Each number is 50 + 15 x the weight over its row's rms, rounded and kept within 0 to 99. Layers, rows and columns count from 0. The size before them is the row's rms in percent of the matrix's.

# layer 5 attention key, 128x128, rms 0.082, rows 54-63, columns 0-127
089:50 54 34 88 23 50 60 53 36 42 37 37 63 62 41 66 56 53 41 38 54 64 64 64 56 24 46 52 51 79 33 00 58 54 68 37 65 35 52 40 39 63 31 64 58 35 59 41 58 24 43 41 71 46 59 55 52 52 54 42 62 55 49 51 35 56 52 42 68 11 80 53 56 29 53 48 24 48 54 72 64 43 47 48 44 41 36 54 56 36 45 52 70 57 44 54 43 77 57 48 64 83 50 56 19 39 56 39 67 42 57 34 52 24 56 19 39 69 25 60 69 45 46 55 34 78 53 74
088:87 18 51 71 47 76 59 52 45 55 41 42 44 50 43 57 49 79 67 38 50 48 48 58 22 28 57 63 78 40 53 28 49 48 45 43 27 50 63 75 79 51 40 50 77 36 34 36 49 38 35 62 55 55 47 27 57 60 32 15 85 39 59 41 43 30 48 57 64 37 42 29 25 63 51 43 40 31 37 54 33 60 64 55 53 47 37 44 60 37 54 34 71 49 57 65 79 73 61 64 70 42 53 57 60 42 30 41 38 34 33 59 52 30 31 80 62 65 49 44 43 32 71 61 67 57 76 54
093:37 71 44 37 40 68 65 38 73 51 67 43 47 51 53 66 48 65 28 49 55 42 51 71 31 32 50 36 65 73 52 54 45 49 59 65 75 33 41 61 73 42 50 29 53 27 58 63 47 58 63 46 35 34 43 60 39 41 59 36 06 52 75 72 53 54 58 42 41 47 33 45 43 67 65 68 31 37 29 35 28 66 38 49 54 45 59 46 51 39 33 72 48 39 38 80 17 46 35 33 30 49 54 51 36 76 82 43 54 42 32 56 69 70 53 39 72 59 43 68 61 44 40 29 49 05 24 48
088:52 65 62 67 61 29 24 37 55 34 40 53 34 40 37 62 70 65 42 60 48 42 55 05 46 66 47 77 51 26 29 49 52 52 34 63 19 65 56 39 64 58 45 74 40 77 55 51 55 37 57 46 25 22 51 54 77 35 49 66 47 37 33 44 43 35 65 54 66 61 41 60 31 52 66 22 61 54 54 62 58 42 37 40 60 75 37 40 42 39 45 49 37 76 75 57 69 69 55 61 55 53 63 71 49 68 21 70 58 48 39 51 57 52 60 36 29 15 74 29 41 84 51 58 58 57 65 34
078:23 56 63 10 37 32 65 61 61 62 46 61 49 54 71 32 46 15 69 33 54 60 55 17 60 83 56 30 42 52 58 81 36 46 44 59 63 46 55 41 39 49 39 24 56 54 66 72 77 49 44 33 70 55 39 38 31 36 51 69 40 54 34 58 70 25 46 36 31 65 57 31 41 51 44 58 77 49 69 27 54 68 63 45 51 24 60 41 88 56 45 54 51 56 55 51 50 20 56 52 24 36 52 32 42 55 57 70 40 68 61 44 68 60 46 49 67 51 22 44 51 61 43 46 54 24 45 38
088:64 52 47 64 43 65 58 60 48 51 32 64 74 63 50 37 35 18 39 51 45 25 42 63 70 45 59 63 40 55 74 79 71 81 47 24 49 47 43 55 39 53 72 35 21 38 27 41 59 67 42 46 41 48 54 63 47 78 52 66 32 60 76 54 42 47 63 49 33 68 48 40 68 54 49 33 81 56 33 32 40 41 34 54 62 59 72 78 47 75 62 61 62 33 29 61 27 37 54 64 37 23 36 51 53 55 35 23 51 58 36 39 32 84 64 51 37 20 38 60 66 52 44 27 59 44 61 48
099:53 62 51 78 43 23 36 67 56 43 92 55 36 58 69 56 70 44 61 65 37 36 50 37 38 67 53 76 51 36 40 21 62 27 50 26 47 53 41 50 61 40 43 66 66 37 70 53 54 41 64 50 75 35 76 48 70 58 54 44 49 42 67 56 37 43 40 53 41 75 47 57 68 39 63 20 35 40 50 54 45 53 73 50 43 42 29 60 33 37 46 40 55 63 85 32 37 62 59 29 62 43 68 48 44 53 41 60 59 63 32 20 52 11 63 39 62 52 83 33 30 68 59 24 57 56 52 73
092:45 33 46 74 23 77 55 56 28 43 42 45 80 56 36 42 24 70 48 12 57 38 49 45 68 52 52 51 75 69 57 53 20 33 48 47 63 25 52 49 59 53 42 35 63 34 44 55 88 33 26 45 83 55 68 44 56 50 48 49 63 37 27 76 60 60 51 27 56 24 34 57 51 64 38 91 48 58 61 26 30 32 53 58 64 25 32 37 34 62 26 57 59 55 55 50 34 53 56 64 55 59 53 62 56 40 44 57 69 29 50 35 37 52 44 70 51 61 19 61 52 53 27 45 54 49 53 48
100:28 48 48 35 43 66 74 60 17 73 53 65 51 31 35 62 54 57 57 21 43 43 48 33 72 80 24 65 35 52 50 35 37 47 48 72 56 71 79 28 60 45 54 43 47 65 51 57 51 58 53 60 06 67 57 31 60 59 57 40 41 48 49 40 54 27 45 67 27 40 76 61 44 18 46 51 40 50 44 42 50 47 59 52 58 59 71 44 34 45 50 50 22 37 62 66 46 92 57 66 41 32 54 62 82 36 43 71 44 35 30 54 44 68 72 38 43 27 39 54 59 69 44 59 75 63 32 50
088:46 57 48 43 56 39 28 47 52 35 31 45 32 55 41 34 45 44 59 52 45 48 28 34 63 64 50 65 50 52 51 71 60 50 55 12 72 48 53 33 44 66 42 65 32 49 53 74 69 31 46 39 45 09 65 75 66 28 51 56 46 44 52 42 44 58 76 41 55 49 73 74 60 65 38 26 80 59 50 60 32 49 50 46 81 40 54 45 55 85 32 58 52 44 83 51 43 20 49 80 61 65 54 42 52 51 68 42 74 38 62 31 54 41 73 27 27 51 78 37 54 49 21 50 24 41 36 50
# layer 5 attention query, 128x128, rms 0.0825, rows 55-63, columns 0-127
087:67 60 55 34 24 12 51 49 60 56 62 37 74 65 55 59 40 66 69 51 36 34 69 34 59 30 50 45 26 57 38 54 77 54 46 31 55 41 23 56 50 43 36 48 55 53 72 48 42 31 67 44 56 10 29 60 43 84 57 66 43 45 46 57 54 48 48 64 51 36 65 52 62 57 22 42 59 18 49 64 57 48 34 67 50 47 59 47 71 41 32 42 59 57 49 84 57 53 37 55 48 40 82 75 53 48 58 55 66 24 68 62 42 59 69 75 65 56 68 19 49 53 38 79 30 49 25 62
097:80 51 46 77 72 58 23 40 56 49 62 31 33 33 41 44 61 51 64 54 39 60 45 51 61 40 38 72 59 24 39 47 41 42 25 24 66 54 61 37 43 51 64 56 45 65 63 49 53 49 44 59 47 69 37 58 76 59 50 64 50 27 57 48 68 39 33 51 62 84 41 32 34 61 67 44 51 71 15 68 42 72 36 36 42 41 53 59 42 30 44 56 61 70 57 60 47 19 64 91 85 41 37 61 44 17 30 68 63 43 54 26 59 26 34 47 39 71 50 36 59 45 64 51 53 76 55 55
092:38 46 61 36 32 48 59 50 39 32 50 35 68 83 62 61 76 40 71 40 41 53 65 94 46 58 38 42 77 44 51 23 30 53 66 74 55 56 44 46 36 57 53 43 39 37 36 41 71 60 66 44 69 34 60 44 40 61 43 37 51 48 41 51 42 69 60 29 44 38 94 71 81 29 55 62 15 61 66 70 33 35 50 53 36 47 15 59 56 51 59 34 47 33 43 35 69 74 30 37 59 38 34 41 43 51 42 57 24 65 62 58 51 59 54 64 34 60 80 60 44 51 55 51 44 30 67 52
078:43 41 69 67 77 62 42 45 39 42 57 67 44 42 14 55 09 33 43 58 67 45 54 56 60 33 52 36 53 24 57 57 54 14 41 41 57 65 76 70 50 48 41 69 48 50 44 58 34 77 50 55 30 74 58 61 50 26 41 41 40 76 40 60 48 77 69 53 50 19 37 52 75 59 48 55 45 50 34 32 47 47 65 47 55 60 29 30 29 63 45 43 19 46 50 35 48 36 62 42 48 41 66 31 57 62 48 52 46 50 23 65 62 56 23 49 34 27 36 51 89 23 63 38 71 46 48 40
090:45 61 37 48 22 52 38 45 43 15 67 43 42 37 61 62 46 18 48 38 68 85 33 39 23 67 60 67 58 82 54 54 41 47 40 64 41 47 46 19 60 56 25 51 65 51 50 64 53 56 47 65 59 45 42 44 31 23 49 11 53 60 38 60 56 28 52 36 59 53 61 42 47 74 28 38 57 49 37 67 66 74 81 61 58 29 77 41 48 52 53 69 55 89 37 38 53 44 67 44 69 51 55 80 36 46 66 46 52 44 26 37 35 37 55 32 77 64 41 42 41 69 40 65 48 45 47 42
099:71 66 44 50 68 86 56 22 50 44 29 37 41 55 58 70 48 58 47 56 42 55 74 51 43 36 31 44 58 46 53 37 81 53 53 74 21 57 42 28 67 60 55 78 51 40 35 45 29 54 54 48 42 27 70 55 63 55 61 46 36 47 63 36 43 76 55 55 95 43 41 42 42 50 49 54 67 60 38 57 44 44 34 31 57 54 41 55 39 31 61 49 38 26 38 42 57 61 25 31 48 45 71 36 28 35 10 57 35 91 63 49 45 51 70 45 12 54 61 61 28 52 57 67 48 59 72 47
089:62 41 48 50 43 48 42 35 52 74 74 58 78 54 58 47 44 48 53 69 61 29 39 16 47 50 42 52 46 55 46 64 59 32 76 29 25 60 39 69 43 21 64 43 24 75 89 55 34 60 65 40 45 61 25 69 41 29 53 42 51 84 22 42 52 52 64 60 47 57 49 42 74 51 40 51 66 21 39 45 65 47 59 32 52 42 55 36 67 42 16 45 48 44 70 39 51 33 93 59 61 31 40 58 72 71 64 53 34 39 47 49 46 53 41 39 60 57 43 18 65 38 47 29 61 52 37 43
106:85 58 46 34 38 60 40 60 67 44 38 46 44 71 56 40 28 49 49 55 35 24 44 56 58 79 47 33 62 28 36 21 47 69 68 11 40 47 58 44 43 51 68 23 37 19 66 57 58 55 57 63 67 60 24 70 41 56 46 18 60 59 39 51 31 48 60 71 36 52 55 70 50 60 38 62 34 63 34 81 40 43 58 31 62 59 54 43 64 66 69 57 71 75 23 52 59 33 42 18 55 40 50 50 46 76 79 70 64 51 50 59 43 51 50 53 26 46 55 48 41 81 44 44 52 43 58 33
089:23 49 61 48 41 52 38 50 23 48 43 43 44 53 34 55 40 39 38 46 59 92 40 72 15 44 31 61 58 64 67 64 54 33 64 86 30 72 57 50 61 31 69 63 69 54 62 53 54 61 34 43 53 65 79 55 56 23 65 30 51 58 49 46 51 68 51 33 46 48 37 44 59 36 57 60 31 57 69 49 62 17 36 41 21 42 59 48 36 58 59 47 22 59 52 31 60 75 63 40 44 41 22 35 36 50 35 49 25 67 61 48 54 48 35 41 22 61 57 67 60 27 61 44 77 33 75 33
# layer 5 attention value, 128x128, rms 0.0628, rows 0-3, columns 0-127
086:52 41 62 55 31 74 59 53 43 60 51 39 53 41 66 72 62 52 50 47 54 44 69 49 53 55 44 37 58 84 42 70 60 54 57 42 40 47 49 35 55 63 27 57 30 11 54 28 39 94 22 38 52 69 41 50 34 56 44 30 52 41 39 60 23 65 62 26 42 52 23 72 57 64 43 66 54 59 25 41 42 27 54 48 64 45 24 32 72 22 56 42 59 65 46 55 64 63 69 86 54 29 41 46 44 51 43 62 55 50 58 93 49 47 37 67 90 38 47 38 58 72 42 45 45 55 51 54
083:33 41 28 63 16 44 40 50 57 26 58 36 57 34 73 63 42 38 61 38 58 50 52 49 36 84 40 50 58 99 34 74 46 62 64 66 32 57 58 62 60 50 34 31 37 53 63 51 57 69 48 28 52 54 41 45 24 55 60 52 33 64 41 45 41 12 46 54 63 49 32 57 16 33 50 73 46 49 66 41 50 43 37 57 52 28 32 43 71 34 33 62 21 61 41 35 49 60 49 73 39 29 70 44 68 54 63 57 18 68 72 55 39 44 75 47 49 60 23 46 52 74 50 67 48 57 54 45
102:65 66 46 39 45 43 49 77 48 60 52 46 46 67 58 22 29 24 60 54 51 63 45 58 57 30 53 48 31 66 49 61 27 46 55 66 56 35 27 24 49 38 96 42 55 36 52 50 42 35 27 54 51 36 51 38 53 56 61 56 46 73 35 54 62 25 48 94 52 54 68 55 45 74 50 66 51 58 36 25 28 62 67 40 82 38 59 63 63 58 59 47 51 57 44 58 39 48 58 48 49 50 64 75 46 20 49 64 43 33 76 74 53 48 60 48 39 57 83 39 16 35 52 09 47 48 29 50
082:61 51 49 00 59 43 67 47 42 52 53 58 39 30 22 32 30 55 37 46 48 51 55 66 52 53 26 14 46 51 51 68 46 77 29 38 56 63 81 32 30 80 60 73 61 44 48 44 75 48 37 61 43 48 13 49 61 50 39 64 73 57 52 38 47 52 31 61 51 62 41 58 31 25 43 63 50 50 58 45 57 54 51 52 55 61 47 53 39 33 38 65 50 59 48 75 59 48 40 78 64 77 31 37 39 45 36 36 57 45 42 54 56 49 66 65 53 51 26 78 65 69 56 59 53 69 69 62
# layer 5 attention output (transposed), 128x128, rms 0.0656, rows 0-2, columns 0-127
086:37 41 52 63 50 71 61 50 47 26 10 35 56 39 49 54 47 30 49 51 84 65 66 39 44 51 35 34 33 45 63 54 49 42 53 63 28 58 39 54 66 52 69 87 34 47 38 53 53 74 32 47 45 54 64 63 64 76 40 39 36 54 48 17 84 54 57 62 95 64 51 57 52 49 69 47 39 57 28 37 72 50 47 26 63 41 63 59 60 50 44 29 34 39 37 33 73 53 54 43 71 55 41 49 47 56 36 48 47 76 62 39 64 39 62 40 17 73 54 67 75 38 60 46 36 23 41 28
082:45 40 61 50 42 38 59 57 31 43 00 58 36 35 39 47 70 46 50 55 76 50 49 33 32 42 76 49 32 49 66 50 45 47 54 56 16 44 23 39 18 15 56 62 29 62 33 78 64 61 54 65 84 63 36 79 43 60 48 53 42 72 57 65 36 63 40 48 81 50 65 43 41 62 48 48 36 43 53 90 24 54 50 65 57 73 60 67 34 37 66 30 71 53 60 70 45 53 55 63 40 55 30 60 45 40 48 49 51 36 58 41 47 51 42 67 49 58 67 25 51 34 50 41 59 59 24 51
104:74 72 43 43 25 49 54 61 27 36 33 53 60 37 40 56 59 48 54 43 41 41 64 75 70 57 54 52 59 39 15 43 43 53 40 49 66 76 58 56 39 33 36 61 40 34 36 10 48 52 69 56 18 39 28 46 65 77 38 80 64 30 47 60 45 84 40 54 37 38 55 79 09 46 42 67 34 51 52 45 62 39 52 54 43 69 56 65 43 53 71 56 66 43 32 71 23 31 59 49 46 45 49 55 43 65 41 36 77 37 71 56 54 84 32 61 71 56 50 62 42 46 37 40 47 66 50 39